From a checkpoint of a small transformer trained on Wikipedia: 107M parameters, a norm inside the MLP.
Each number is 500 + 25 x the weight over its row's rms, rounded and kept within 0 to 999. Layers, rows and columns count from 0. Numbers have three digits each. The size before them is the row's rms in percent of the matrix's.

# v: layer 10 attention value, 768x768, rms 0.169, rows 584-699, columns 224-255
# o: layer 10 attention output (transposed), 768x768, rms 0.162, rows 584-699, columns 224-255
# q: layer 10 attention query, 768x768, rms 0.154, rows 640-703, columns 224-255
# k: layer 10 attention key, 768x768, rms 0.153, rows 640-703, columns 224-255
v584 091:516530461487541494506530518524501463506539534469504521547565555494501520527480482507503525475532
o584 092:461496493448493528523497528534522519519508528498508479505494482453504506501465528458508509498481
v585 098:547496522457522527486525507475470496522508528509510489472486467535541503494504486489511474486477
o585 096:511517485470519533518510507471527545497498476487547473505519504521489509488495508482526481499520
v586 092:499564495505515488527481416489532493544476527489520490486485477489535531503520489440529492511512
o586 090:467506478494527502496504527498491492504543489499494498515454516526449495488491448515483486505501
v587 096:502463507465467484511489484500466502514474493542503473511506548495537539511480520439466486493532
o587 096:493520454502536479511500466455478566486472501519540496495486500475505453471486494487479475452479
v588 091:509471514495499501497493554527436480459471463526546472515506504538486537488522479519542516492512
o588 090:528480488488522519491519522537511505486483509475496542476503508484519507485498469483529490490540
v589 091:504504528484492456479495532494458499531506498491515467522465509511517506536426515483481563544495
o589 094:517495509527526516510496532513467515497461527521489526501514509546476425522526507502499447510484
v590 089:523495481502480456478462523519510512493511494494502478455501526484524471512514454503465492471488
o590 088:507462482520488508516508483494501475505503524479535564505493494507457547493468470494504468474526
v591 093:517502510520486489495485484505535463490467515492481487430449472554489525451506521518517526499487
o591 093:499516528544486468472477501533441509490450459479514449538494507475503527523508510496542501516501
v592 091:530508542488499491514472491500507473471489532486500517464495532556515498507494495468498516488535
o592 091:498522492487500486502518513508512494491498500534492505501481503506508475480500461525523469519433
v593 090:488499496483526503484517478502470481524505498511537506479507508518521474483519506516485521485557
o593 092:499473492485474520512479492500521501465448507483495511506452452515474496487503482542491524484460
v594 085:519544500472538507539480488500508496522474526520440541491512527495519481502498515525461466510529
o594 087:491482510509492508484480467485496526499470494534530502444531495528466499453517485514521501519510
v595 094:487453510498475480493472463503530504535482459517483518545464511513543490524485515504535454477489
o595 091:472495498508526484441471454515472522492472493497522529512496527511458509501525454526421483485533
v596 094:496461521489538477506506488528448457475491528542529474510467560533510506477504470539473497508489
o596 094:480517481456501521493470533491492478489464494488486449542487459448475473499457502513470506469502
v597 098:472461455526502501529483511482529510486507516501502503507474518509497496495537512484525454442513
o597 097:492502542479506487477498529498478491512523490497488504539500520514523496498507505469524503532486
v598 086:531480488510522440467454476492529464508515481525481528534501520498500541469533490493485533505492
o598 089:528528494464528540495524507466530530503537502473534434490522453509479493505495440530494469529514
v599 092:515482499492484507466506460490510448475534482524516556566534512520483520521530484522535459515488
o599 089:421526482454556490445534520464512499496502488455514511483504544517490509530474506487493511513479
v600 087:524528498521467531484490554513498506490532493482502459548455485507533553502533532483493480506455
o600 090:489538532488526480557477483480527523506523462464425543533507502497508479477467492483490505517511
v601 090:495454498488504493493473518443472525511499518509486492479521529472517464471504496479505507461543
o601 088:499504499536524434518458492472492478486538519536514530469490499476480485536518532525490524514509
v602 095:496535523514521441524526524501484489502494475458492481521479492555495488510481506546494498508517
o602 096:527492495508521465480514518533499513495501519475505509496517469509499497493509511472531500492462
v603 094:504486509481501531493517487513497442514470539475555530463492473515494515458490520462514514519528
o603 094:508484527504504477531510520504470517492489502505484499535471504497443491483494467508496480442480
v604 088:475519503446487509505473501489544531525483524494457471480490507482467477499514531502505508500507
o604 088:474509538508526491464505519543505484457514542469497501496494513511494525494490511488521450486506
v605 091:511496549487487483403471537522496519483492523522497513497507540529509573523513533506506491487525
o605 091:456493474558528495515501486461517467547547477488503477496557491510497535483474502497507457485510
v606 089:488496530488509493502510508489505527464522472482515487529516448496519484461523476480516489524504
o606 090:546491501480480498534500453485497475517560494464497501469540481513470494532517488498568472543529
v607 091:484516464495518487505462506524509503458499557496501526501488543474438527492509530497467519464507
o607 090:457495498531507523510495506533499487477508478485519468519491518471471488492520486507461468504506
v608 094:494540480516531547522492488535516487494533506523516483489492518475473507502484467471477493465472
o608 095:535474557522536481483479531552515441482497496529495528539473475519505493520542500478487548499485
v609 087:475510484490488533467519516471540559431506490465522522500515491499461533495504499508485504440472
o609 090:504549474490488524506501549501517510482498474494525478536430507513517533513479475451501513546499
v610 089:491521497493500489529467487519479479508515467515495521508521484506503518553501524509473518479511
o610 089:527471538548497502542507550481486486500496539476520475471505550461464496513475550508531481521503
v611 091:506463489496479530494477502514469528471500511477456503523554471532468462509531502501476542518540
o611 088:451509508509497499478503500501476521497481499460535519484484492529493480535498518490504465523530
v612 093:535478517534512503526524520502490544499469534500525494490495526494531449527516459492503519498502
o612 091:517502508506493518509482504455488489499536494513505482512494510508462560488527520531509488493487
v613 088:515467546547558509519565466494514484521479538489491526438516462496493490458507500464494511498501
o613 090:532512488490501462483494500522496556500512562494514444468513519489526571540503493498479511484524
v614 085:484479504519502489491536474473522523468491497519507489483487491494469478503499500454493517491516
o614 086:511491513496551522491491481515489555552473474533510494525493513512537528494519481496505514501484
v615 092:487477468474496441481537476461500531495455496517510516491541450517490497486517496509468501516486
o615 093:479467477552533513502512506495494469512504465480490500479446496541538505505497457469526508502492
v616 097:465454451479526531491462465468475495507456505490527518539507525511476548499528546508491495489449
o616 094:493469463495477459453498482528483484494499524496487501468450490453500467515448459511487507489485
v617 088:535526479509506504409513506499501462495532498487500529503522514541533557501527519496505500444481
o617 087:476502473511498503519513513492473538509500499524541489486527472487522485452515528487483523525458
v618 088:478489518513456459503462518487506453479524539516432488482449511460510491509498514479491499468499
o618 088:484472511489537460546495500459501514450474506523497503544518500503511491490473442497492480513493
v619 088:531461500530504522448491472504491485544511480418494523526494487484507492531462504508540494490497
o619 090:540494444516509470498456499510493469527467496503502505543490480474512527468515501472512488522526
v620 094:510492556513534499524496522528503509519503543482497506515518503510456503519538514484466501504484
o620 095:458485475466504522576489505513459497469499549529481491540460484488511522499474493477542545491507
v621 091:488508539491467535566490506522504468493521527482492515488522553508501508448497509452499500496497
o621 091:513524541492468509476540511482466521494495497536544506488494501492475529551508438478529502518532
v622 101:512474485556474467494544485450455473509466482477488481510498464500504474489480448525489493497522
o622 102:483523519522498475492479467522522520487485467503470485498501490485535478516481497538495499511482
v623 089:488544521449510514516481481485474469490464459509555510545537439487475526508472482494474464487497
o623 089:470533488519510533501525507531516453493508486460478507502469512453482522544504492472468516492511
v624 094:493454494466508468484488525505481488510478489473511491516484485555480545454506518525465516486518
o624 092:516534481479517538518522476537541465473490427476503503477506468519502497486485506489532469495488
v625 091:491461494517523513457489508515533483523505467501504485539518456517529526495502481507534499498504
o625 090:475493487487515543494569470490521503531506508504500487492544482503477462481546513494482472503502
v626 090:522494521527495485534549505488491513484446471503519484526538477519495512507518457496501521524500
o626 092:489494507475478518470493488516498444512469537463478546443498556498478504490523463518555506496479
v627 092:510480479515468444484453504539529522550476477510480490491459469516426444501504494455495496476474
o627 094:537482510483520462540496472484458504473498498522504508508525471513543549498489499490522532517455
v628 090:491522537524487457512495470514487505465536521482472521512492532473495530522459506476522500499490
o628 095:479521498512510498514521523507494499532520492525478479507514455493469473470483465481467536505496
v629 092:559485506496495511439505508485490497479492499490521468511499494494413474508560511469498543546528
o629 096:496498476506525485523508468488525530488525490510532522474533512448499570471448501491501520461458
v630 087:501513486493492467489526469489537482515498509490517495490516494527511480447508497494537519516513
o630 085:499475500481481500545499493499445534494486485486515548453491493536517492539465510493515492492482
v631 090:542482503526529528494510514482535536501514469516527493514491502517510543457510486501492484500487
o631 089:458549512512442522487508517535516457557467524491464526484528542446505542504530436486451528473474
v632 095:490488455437469497489457535433431564509481485530525492473466503498499525506520489512490536509499
o632 098:490494538507508524480491438507512502520455475540507502496485521496484471537479490518531496465463
v633 095:476531473490512490468523493519540555475508481512545478511479474504460484528522474497491513457487
o633 095:479478496501475494480526504521519457478529526500490565514471485493480543500498523534491516494517
v634 089:501498467512541528516502458487528500522477470518545508482506449480514525552478536512457524476528
o634 090:516489499497477494519504533533492516561516487462533516531508521490511487514486529482496515512481
v635 087:519509506525501454517486485454478476489522476493471541499529498501478559505513494460492532490501
o635 090:488493484497472504531532460524506464535545487537500442503483517495519526488510494484486502501531
v636 088:500493511478544516494511516520490488502480479520493497517548552499540493543484508472474513503530
o636 088:473491448538507549480519488469480483546507500504518507500476499520535489487513440518488501521504
v637 097:527503516532520500496466500535484466494497472487472501468529469507511473512445496509516487533539
o637 091:523519484484483462506525493477529504523531516499448484497459457517507559477559443473532473514539
v638 092:537506478523524527498535473516539477482519500510531445503549480505515480496494481464484523513541
o638 092:504502472488492537545499486451535489515512479511460524486498555477495509501498499565521547516474
v639 095:522511501469538511494505532509535460498496548481455491495538509515491514491538522506486484514500
o639 092:493475520516486488507531526488506476510461462504546539493460518516478552510501521479498486527488
q640 083:500549476515481474521482505502533500524501452501524497545458530515510520552527524527487463516542
k640 082:479478516496530501479503476496481489479469540511524482459480479465465514483509503498480516524475
q641 089:500487488496470534499508575537543490539497484492471504514467489498512407504494508501507491462483
k641 084:503540516507476475552520479470533478516527504529535528507477478520470493488484501530517495528522
q642 085:519486452543546468447484485519502490554452517488500495481544461512484532477534479493500487497512
k642 090:451496501550463501506518474473530481494571506484497481488508508520504444545474526502457493533534
q643 089:513483530465480503536496483507504504514470496492497496478504508535516515502495481486482546504505
k643 088:483464510535435508480511535490479486452514445535531491516532516479514536496505487479513500526498
q644 091:528463533553515488467505532527493493497516489472522478446539481487508489486476514475461478496524
k644 089:523570550505493514532499511464430498510504511495497507493484518492486523543501491483497492483472
q645 092:517500528427460451463483423480471482446502539492504537487487471540500501505515494488473496516518
k645 088:490489501493562509507488480512480458506522536473526515526521539515496498537535521520484476533495
q646 093:507477475483528506477488482494512500513513496495521535507492456490456539475512472483504516459503
k646 094:532472482510516505506514500513516515481509533482452522486549462512525501499498526534500529514491
q647 092:517550489476484498493496462534498482480457531531520455509510519500522512492490503506524493478517
k647 092:505490469512520534523452488487478529504538467554482520490482492438545513458464487513540555480465
q648 086:521506459511479509497499543466509511546483469494473508485525484512502486512523506513542524524488
k648 088:516493522478516502491522506513518465521495526507535548541523494554499501492483523539535509512511
q649 092:520530507524510451484518542536489544509485558450510522488487515494469504454471499473505461438515
k649 092:518482489520530533519511505487496504537485459495527502507499496483489479523517487485448511475496
q650 096:488484505536431494488526564458521503505454511500460479503519489499506509488444512515513452538505
k650 091:479534505485484478531476505501476484524525461509506523534524451512498494523512534474519534498476
q651 096:502528449440492494465496506527504534502532528439430471521523448467551484501496510469476481493532
k651 098:531469495542499536505520475493503495485483480496521522494466538472507525530522486470520478554481
q652 095:468539484513536504531545521528439490511475499522480499500478534487509509500475487503477477492526
k652 095:527476500494475552502459489496506512477476533509550481532503459509522436488530488484531492483472
q653 100:533526472508493522495488483526498513513505476501430514503446496508523497483514474475488503541507
k653 092:495461465502493490491487508485473541489485497499442501519481480545455510453467455483548441519500
q654 102:477478502492498541512485538453541464476507548523489493462503540516476461532488524520533483486515
k654 098:473538536460521489473515497476492486496453504513498507501510493475489501469448519487507481480502
q655 108:508474439462478524511510509506476507512480524499492514535465473503506465505491529513499487448493
k655 097:503474545502487519537471510494461510506515435510489478512555492500487510479484491492526518514456
q656 108:534522488515517462496447525487547473446495419511509527554505572488524446505496536536494481488493
k656 097:553499513506475491535546486466525537504473493498514521494511537513517505526513473515492540511497
q657 102:477506532502495523487483528504499509510511514515485496505528473497520520510526512479515481508506
k657 102:498508511502486535511524520486512510532506506517529497495512510526548509521501489503500486490482
q658 104:469519486515451521515504468543489477502456530528484463513485487512488506534475485538560527541512
k658 108:484468511504483461468480506521512482519472505518495538523542510458514454481467468529513478506471
q659 110:491534465493512477528491529507507504488493505499505509465521488526598511498478503493463522512514
k659 103:489511518485492503526525493549510500494513483545534492521480460517442551503477449518504506527513
q660 107:480494496522497497461518481488526496518517505506566535467499491522491508504472486479500502495546
k660 107:484537510497502486509460528474522490467487467500491502535538430455507519494489527517506511500540
q661 105:492550502476487526483485487461518535489509476547533475503490493493479504551495491540496502499549
k661 104:511481483511487497534499485488476491520506508502499474491516510495466535489534494504447515508512
q662 118:525494490503502543454482539474521508544471543519482522445503473528499516473528535532484484502504
k662 106:509469458483507518492460498479488480517514473535466517472495518460538470561566499484477522537518
q663 103:519533463468494466527534509523512541518494486528502479493493510535446486461490521527467528525476
k663 114:460511484496532505493484504517502488521490544529499477524539482450483461474521532470467482501539
q664 112:507536480480480464503507528513515513472504536522504481544485493497473515508491556519513540505522
k664 110:508526486475503524504524512501502514517520520546499494505531510468498517500522540521488499501494
q665 105:496486470490505480527473481472501537515510477482464502512519496464499475511466492491440492497485
k665 107:473484510501514440482506489498543501532524455473494457472498493498491528507536505537566464500496
q666 116:505490524491512479472493494469488498539536511482511515469505515445451488494484481525504505527517
k666 114:533489509511464458539520517496471526506522519489505487494502474493468509467535444482466508478503
q667 102:510495496476510497474466480518458527495480469492506510547482558473505474495504482498495518493468
k667 104:507471503493506492563520489500495512476460507542507481473509492494464490491475497495497507491478
q668 098:457489504494486518517509515470484531533498544521553449510509513518484483483517506525474465509542
k668 106:516505505517475485471490482492499523512497456500508497496478481474506494490485505482495462487534
q669 104:527448474479484514516520524452475551519482511453478489508455535454492489507487525521442530513515
k669 101:472503530503491472486502443473479537520483560548462476516495497509505468528445495497556513491468
q670 102:512505526517519523481479520482514531485460494511463531503539555543485471497483509491502513509517
k670 107:487517494475478494501483520558520506505510461469523487474499504517508455515509541498506511502506
q671 102:462481496503501515491463505458463522535530531519517516469490495497500525498497516516531481507454
k671 109:505487436473482493492493480495476475518508499530511480455465484489470460527496476503475543478499
q672 104:471494451514515517472466482515525511517504504514507501497474536515523467525477484481492521522570
k672 101:536509500504489504494529475519527501483519500463435497491514478466485484427491481496493513491483
q673 105:514485486531490500513501486478462484442464471483509512477537502478511536495477532526486499496532
k673 104:458493493525495472512493532489507499494514480469492477529519499506529464523501458506499502494545
q674 106:499528494464528463496493515545481545481449461518440509511500478482498466517479465485498510492496
k674 102:522478518538476522553535483461481518470499544495504476509501539503522498447520498528513498534506
q675 109:510513481500517495520483505509546515496499490520512482518502519496486505524516481544492505466509
k675 109:487525516501500475481509496534551530486530510451497489464534515506476513473501489447525526502467
q676 101:456493510523505474494486527546477516530483479510508521493468491499527483448508529545481516453456
k676 105:480511471512501529447523517481469475511488512535494514494475502522499512524524524478471495492455
q677 107:488452432470512494533531499452501513472519499516463512489511484506488471509496517468478528575487
k677 108:514532496476483480488509522534491531475452508511483514521486514470504526520453481496478464512504
q678 111:477484493500456489491459520486490503520528494477477475517527488503480506493519467515487512522479
k678 105:497475487477506521454499480471490481504518473526483475543532514488502523461464452507527499468510
q679 105:526527489519517443490489487531517491518517471500508520535497499479461479498538474496473471526457
k679 113:512402560538506494484514478550510500493481526505541485493520550503545525487479457485469477518471
q680 104:477558513470483522513544513481498506483516527503527490481507530507502510483495552505469531500489
k680 111:528489551499458524510496523466494501544485505477506499499498465513504509495539480524530515485495
q681 101:494478502491495533505509524492509472492444491457508492516458478485461494507508549442484527480498
k681 109:476505484543522473457505516509516519508493510518489446485515482507470508496504474491528565482505
q682 104:481504473549513544512504490506466466511507530516519509509531475521490573473589486520530526488488
k682 107:531534507513464528506497507479478554468508509497506492484506466499458496495474481516511534508517
q683 105:508490502540464450519494522458540436483503535453539521495520507470542540500501518488527524493464
k683 108:499502527483478494486445528526507510520519488482458486510480474514507486519549451521499463515470
q684 103:523516528560492453455503521513510470511512467531540490528480499513513525471529506469561488520520
k684 102:506444465552524494486529503450558488471489484475536531481498514514486532515503503461459527506503
q685 101:455505508513488501545459550537473515482515475513512510514495496476529501507519503524481497513508
k685 100:505503528528492489469527490494479528461504517539535456497525474509503456524467474493463465460575
q686 110:541471475486508523487521533507485488516516524516551508489476540485511516479508546469517501480457
k686 117:513520478491541543517536531503504516487489494476511538473469499500514496528513471506492532479513
q687 104:507506554509510536524528515473452513539471508542450483485505499459518526506527516473492504490507
k687 106:490516521518498495469514482501529488484503462473515510550516518460516516457511508510514509488469
q688 103:512488497523499573528541534540501509464518532488486524529519491477514520506472479529510518474502
k688 104:457519507513515524465468516503515502514522530476528522460518496468507525531433476484484504495493
q689 103:494506531495509472529528536477513532443530468473491476531502495490471483501545510503435564537496
k689 109:516512483515527539519520496518522493523523503490526495501502471527470492517476461503474457516535
q690 110:492502511495475464506529536515491454515513467527484479468492488521505515487503493485501498512489
k690 107:489509492487448457500473489490498519527517499481480577517498443544462489543515452506491481468522
q691 108:549501471525525503492460534559509490460528501476498514515468538514524423485485463498487495466493
k691 106:516457515533507508495495497482484491534483525520497451504487522484484485510471494521501510500471
q692 109:506479511517522529510474468497488457495494494532499483512482467512505548452524470494510524438509
k692 107:544493506525504483499502509497520494517491484483475537530530465463516477535501522506490509501503
q693 102:511505485512453515510528554515509505536496543469479531450473516516510549485502495485525455539504
k693 108:522536475467518500478460496487511478480489486534510475523532500481520461510498525495476511484521
q694 107:508475521517518505493516501496466483492506478556510499531498500523471513466489519518511521489541
k694 109:476505520498473484488503512504475509526496489490483487488520479511521538515526466457424505500487
q695 103:475511494511496493491530521513493520518471450509491468501473504542486474514513516487499526495505
k695 106:524467509517518512471474477497487431493501516463542507504470491493513556506485496471497523545504
q696 107:514494473504493482505517513489501495521480506486513525542435494486499484510524491439527513549479
k696 111:508468484494514556521521496509511522489468491469462483470526506531514506521522571494527475481520
q697 103:516513514527512476506506506500485518466494490489479460512482476535468508484507494488545495479473
k697 107:507509492518494491488513530506497450523498464509544523512483541504472489481491534515468510471560
q698 109:477493525552523495484473512506490507536498543502530478543485483453503504523500521502511527455502
k698 107:477465518456504478519532540493488527541505515541510488498476516479511503477513501542475514486523
q699 103:515531524488532507533473467527514472514475519517474498510570492489495492487543514531522519519530
k699 103:470468511506444474460526496523491543514470533521492488481483479479483486532485472519538519501539
q700 100:516475468471499508507486503492444521492486475506504450467515501517500514542511511525475478504500
k700 101:490496511532447501538478502524472513506483481517536527489436527501517519463484539513536494473517
q701 103:507509475470508502527498533490518489480519510532490480509482489503503497520498543511504512500455
k701 107:491515522525513486465485529490520524498479501487491513501534460466487518480516511498487513493472
q702 100:456505490477460519507506471508484493460508453447486482516505494463481532490516482511476501506495
k702 101:501492505506506516573519487514487531500465500467451501508524506522517510526475498496496511478459
q703 108:522457488484548480506499532516501460508441501459454497520465504470512503521516479452472491543532
k703 109:507547480523516466521493524470494456549494498494503492494486527508543466518485491480501527481494
v640 102:451491539550503519483521491481521445491492497464535461483518528505559476495492537469513516459514
o640 104:548501520514449501519528474511492486502506497529478494478482492533445565510484496563470463504509
v641 104:529496514554505480541478545494505450516528507514518462501493504522497505489489490487494501520495
o641 101:478511503467490467461455497489504500499526471503477519487541544558498529523469489524471506473489
v642 105:533479505474456524509503485490490551456521512474493522506526460480511490513499522510525528508486
o642 106:528500444524512497548522471476490491456438527503511510482490480505522507419503479499497485536457
v643 102:492526491498498480500488536469481532473513507519447499449500463480491465522504489535474481532514
o643 099:496482532498448519518532503546491492485514480506460523489499463465464443508482523487526488553500
v644 099:526463487495499475454463482512482520491478504521482523511465478510447502511490461545458505507455
o644 097:511466501518447500487482510480552522522526512480510463476500442493468512490489482459502495517511
v645 105:502500496525539453468530541490506527544458486504457484526449554498509526529538514510500480501515
o645 104:537481471488541448487497511491475479536493491480514476484519546448544505521480470471491493476528
v646 109:504467536489477486543494457482472486521539503484492479497505513464474502554511437510469489485523
o646 108:480529496513494488481521532467545487547512497476438496509511486477469467473489524519482519516507
v647 098:508502505535493514542483486514486498489487510480516503466480491462483497462519485490525505508466
o647 098:473538469495508478431522500510536518486512479499487499491503483550525453506505490510534531464513
v648 107:502510509492486499509471502505527508506543523515549445482477490509497496522538485487488497485481
o648 105:505525502490486527451558487552540514501538477541507480537546460520519457465508493508511486537516
v649 103:482520449522446506499477490488503517460484479456464483524460493505490510510524481518526542476492
o649 098:498504496498508479517512456519496526543491517509486466536517465495514491524529506512491517502528
v650 107:513507503519521508475531508481526457510510509535509479535522501538483482505492520494486536468485
o650 105:538482485517478488492524470490515546484507502503492494513490474502516525486518476489497479476482
v651 101:485507537490500502528479495505537484477522475523515492552487514492509503539520469491525498518518
o651 101:524480488478532453509479518534514466496467489490524525488497546519512506485494522517473547524462
v652 106:491523485507467515519536479495521498518496484512497483462511505473511461425462544456513525500531
o652 101:526496521515519506513520472487489536488492516463505505482505547515509528504488516492513524466467
v653 107:489496506530506453487526467489530509505520503481521502479477516459506487487514473511530487492522
o653 104:526487536543538484528471459481499519502490494507533482482516564549469465473534520472505530485493
v654 110:498520505489527523474505507478511530484546528532495489494475503472520567493460475466466517445505
o654 107:471593501448483506532506521467518455471520525524523533536496479494535513536482481529543502549492
v655 100:495506476517517505477459485511488500505533522468554535499447483511497490481497490535477489476508
o655 100:517480458506548476517562500503525463530516519483525467487524518450515478517544473507456524485487
v656 104:501530507473503514521471456506512542485456498517500463524490466562497556481460537504519455488529
o656 102:490464429530517484532484481453480538478521531509512458506502466543480530530497523535508522510543
v657 102:518494486501491496481511464498489509557467491487455498536505487494489498495526499490487459481494
o657 099:481504469508502528503456507466478506466516506505508499509509506523513515496499447487507495505497
v658 092:508514533509520456480509485568506473562450495503541496529517484501513502483475515483451460493485
o658 098:501477546522533476508488535462502499461508540466502478509502537484528528518499464493466480478524
v659 106:474495517536462518485468495526494503499467451501451483545494522497476464543502464509482528512539
o659 102:491497501495499503484528472500519502454517454467507444510511505516501545530472524480480527482528
v660 105:479533466468534505468517493489496477450512538477480518532487522545548507497528477557517485532517
o660 102:466520494466509503471479509507460525477501520482486514514523502524534474542517486483511553486525
v661 103:487497472509512513494492507512442526482502531511496530504522498480476495489518549528535540495481
o661 101:528546469527455469478500518520512484481485490544495513495496490505471481516511505527533484517500
v662 102:506542495492473493468492493481488485472538492485514496518487495482503460523480534523483529482552
o662 102:510504503543445465523473517532515530447441526507488497517531490512489517492495496500475477507458
v663 105:450491518487493448501525495498513506482475445461485544545466518536496507498519516512471519480482
o663 100:532449476479518535516513490495525459516561466497497503462516514505511519458543480510514489456513
v664 104:523543458484484512527473465497529553485518484491474508492468501497437472480512486512491525459492
o664 102:491488504469500463545535530467493536487501505486498470466487503492495466506504428470511484517522
v665 103:526476500456483541468496472472466559505495513492548488489484490560486461484497549500458522506505
o665 102:509521510492556511501559512526493555491512528493485447543537505461448506491527476470511479480506
v666 104:488476496519503489521539494500475489445472483481471512481476476508548429519517494473502475473488
o666 099:483491482510481524509499489465490499503500482490540477475524515521529534503509476529502532520530
v667 100:486502455504486552492516500502480531510484547506519512503541459494505458517547504498551472466475
o667 097:515490481516501516513487495460477461460529487479560533488493509528472506469466491508474525540523
v668 102:487501498493465506505489548495509542454550500510530484487537487497506539543478504496530470543503
o668 099:482513516498483457529507509489501522471501466489500538512468524445531510483504526531499519512491
v669 098:490508458473508507488488522520509508500488496480499519442473511528479452508536472545507547503506
o669 096:529531550467511435506532510496554506490503519510479435504469527489532493479553453519505483494525
v670 099:494477493527536499500489491492493534482468486515515538502496518493506525477475524434518548504511
o670 099:522522517494477489535508506487518522454497506478501545476496514485438516529528509469542496511466
v671 108:548516495542469482502471507469499543546500543470445518464501527501498540532492495495522493483511
o671 105:449459484469538497470495500490508477479488475497504492524501503489494477479504527486472543515439
v672 102:467484465508498526453498482487526449513480501532535513491471518479497482499510527511499489490449
o672 100:489492506517501491500507449473475485478471510445464509531503479494491516473515496459472485485503
v673 107:470499528510559481498508486471493518510510470493488503507466495481521546519494492535468466512461
o673 104:488481541532507526494461493514495494559508483488529529507489551527507514482488497481540576490502
v674 100:519530502521541465482540521489525475488504478511519504528500512526556503519537552513480481508481
o674 099:503461474484497491514474540466480477487481515474459499532501486485495504480492513466449517490517
v675 100:518493539508492534524539423494462499465505523550513504502474521479517480497496491484534478498509
o675 095:579525475537440481509492483504500540504504499477503496507490485553511527464519489507501475491509
v676 102:507499496516517527481476478490486515522480494489493534508476509518472527459463508485470466527536
o676 102:566499515549469523515514494498499516534547488461503498507509487527478499528525500508500482481485
v677 106:512510538488489462493522485515488465488465462449457539485493475450479526473516498491502470485527
o677 101:514543524491500476528530514490492484512476521504520447481521470493507479476503533497523500505493
v678 101:472487493538454450487509491491534541483508493502416536435493464533509524461473466507545487481522
o678 099:533473508449545554496511504495521514497534569525538510532464498529514536477543513489520473486527
v679 105:491439496500447496489469526450511515510491506518442508471498500565562469512512486485513538497534
o679 104:512499445519472495473538492470541531445506474513528527547495490481479491494489505488507503524497
v680 104:518523516464544486548509548470543506467498468492460539478495520505524515514496488509466515488525
o680 103:550511464427537493539460489537506499517502512507539485516497487461495523491508463466466529499493
v681 109:473479518516483502505510515491536516513524476502537542502515523482531485543506469483534500529470
o681 103:500503503517506519502512512476496526504487482477511476477507488473510506499508527571497459502481
v682 104:493517491503488523536488502490539506479487460499503486546517547536482462452551503496518510488531
o682 102:474484452533477486494470494488521522497513560539546478527487482533518498484494487481512479516497
v683 101:469515555515494487506477517486503454513489474488537495501511468490469559515498574510526518551503
o683 100:524493493539494508498520516500526490515504486474499511513490505508531571520496479512480494473508
v684 104:496477530531486550495512493473509489470492506478491451447524517483514487473527495488482529500498
o684 101:498500472499429511488547470545462446488517498464494479530499463458469521495502519511486503492488
v685 107:481503496500488514480517497530508489471458470530499471512479487507527473504515519520476498494498
o685 107:537482485493498494517506512517476501511496515498531528492489514543495550488465452468502497464490
v686 104:510505547506475444495499519514514483445508545500466496488505459485471509466463513492489511484479
o686 104:484524489509497508504504469483549497514482508492526510459491463470482510489499490486507492517486
v687 107:467506507495492494477521505513526489479506494524543560523509488505506453496491490495516493479469
o687 102:518447519477513550479479480505420532497460540525499525477494497528497504519496569495509504469496
v688 104:475516479441464509508486497489503581490521464512495509510501488492479475488511513483525522506491
o688 099:471518476544491524500507549531527517469517512447520499472486500512464491531487496528532494518522
v689 102:498488458504497499486511522499540516495514494524505499532479497497534500528454487532525511556485
o689 102:494463477499488513499512502464552539497470523504462497487471531474513519472504502475482505518493
v690 103:542500488480496485498512493481493539489472514506479530493504469535477513553492478484512515482499
o690 099:497482463516553501505471499460521482512453489478513522457511501459537506489530464537452532546524
v691 113:495522513534507493490523465522508481524523526491498528544464465515469515525465479496502474537474
o691 108:449464449514470510461505491527465524501518471483504586527514483507490512520476477493499512521522
v692 104:457499486519518512506447539494511482513479507503482536505510469515490515466472505510467478481493
o692 105:536439474452545531472495529468488542482522499477520502539501510499476557484498510482495491503471
v693 107:513479497509495484480468503499454486489486490502486510476459541517514549513447506469503516522522
o693 102:518492522510519478512522490568485510463512540507477503499474477463450531493548525470502496480526
v694 105:497465488475490455502533500495492525456532487506513518477528470520513484521489473527523466506519
o694 106:555474440463517499505473510451488545499465527482473511478522522467512518484524523496522484519518
v695 105:506510539458492523492492495509455522478511538533520490465468476536477473480515508519454477491474
o695 103:479528516473505469486471527561493468478521500454477533485483508495506505462510469505512468511468
v696 101:447476504508483450486496524517516516502503493524518515550563516471493539515475475504519445476525
o696 101:460505513511516501485480529480501504509495531491532515495500529512470508485504505514472491490490
v697 100:490483505529525492481510470495498507523512510537463499537521501493508509502479527530501480476504
o697 099:495491522517530493520509479433507522495474496486487512530525508515508491532488538490489473511488
v698 107:520500497436519485532545494490496475483534495494510498503502497505512571501536478525476443526520
o698 105:472501465482566453492471539504516495480495455514460513503490496488495494529494481528492534493494
v699 111:486488483526478540539479499480472488437501528496462519507520536498488501478492501518517523474519
o699 107:499472447477487511502513476504492519559515537480508490452501499456487512459500528471484483480487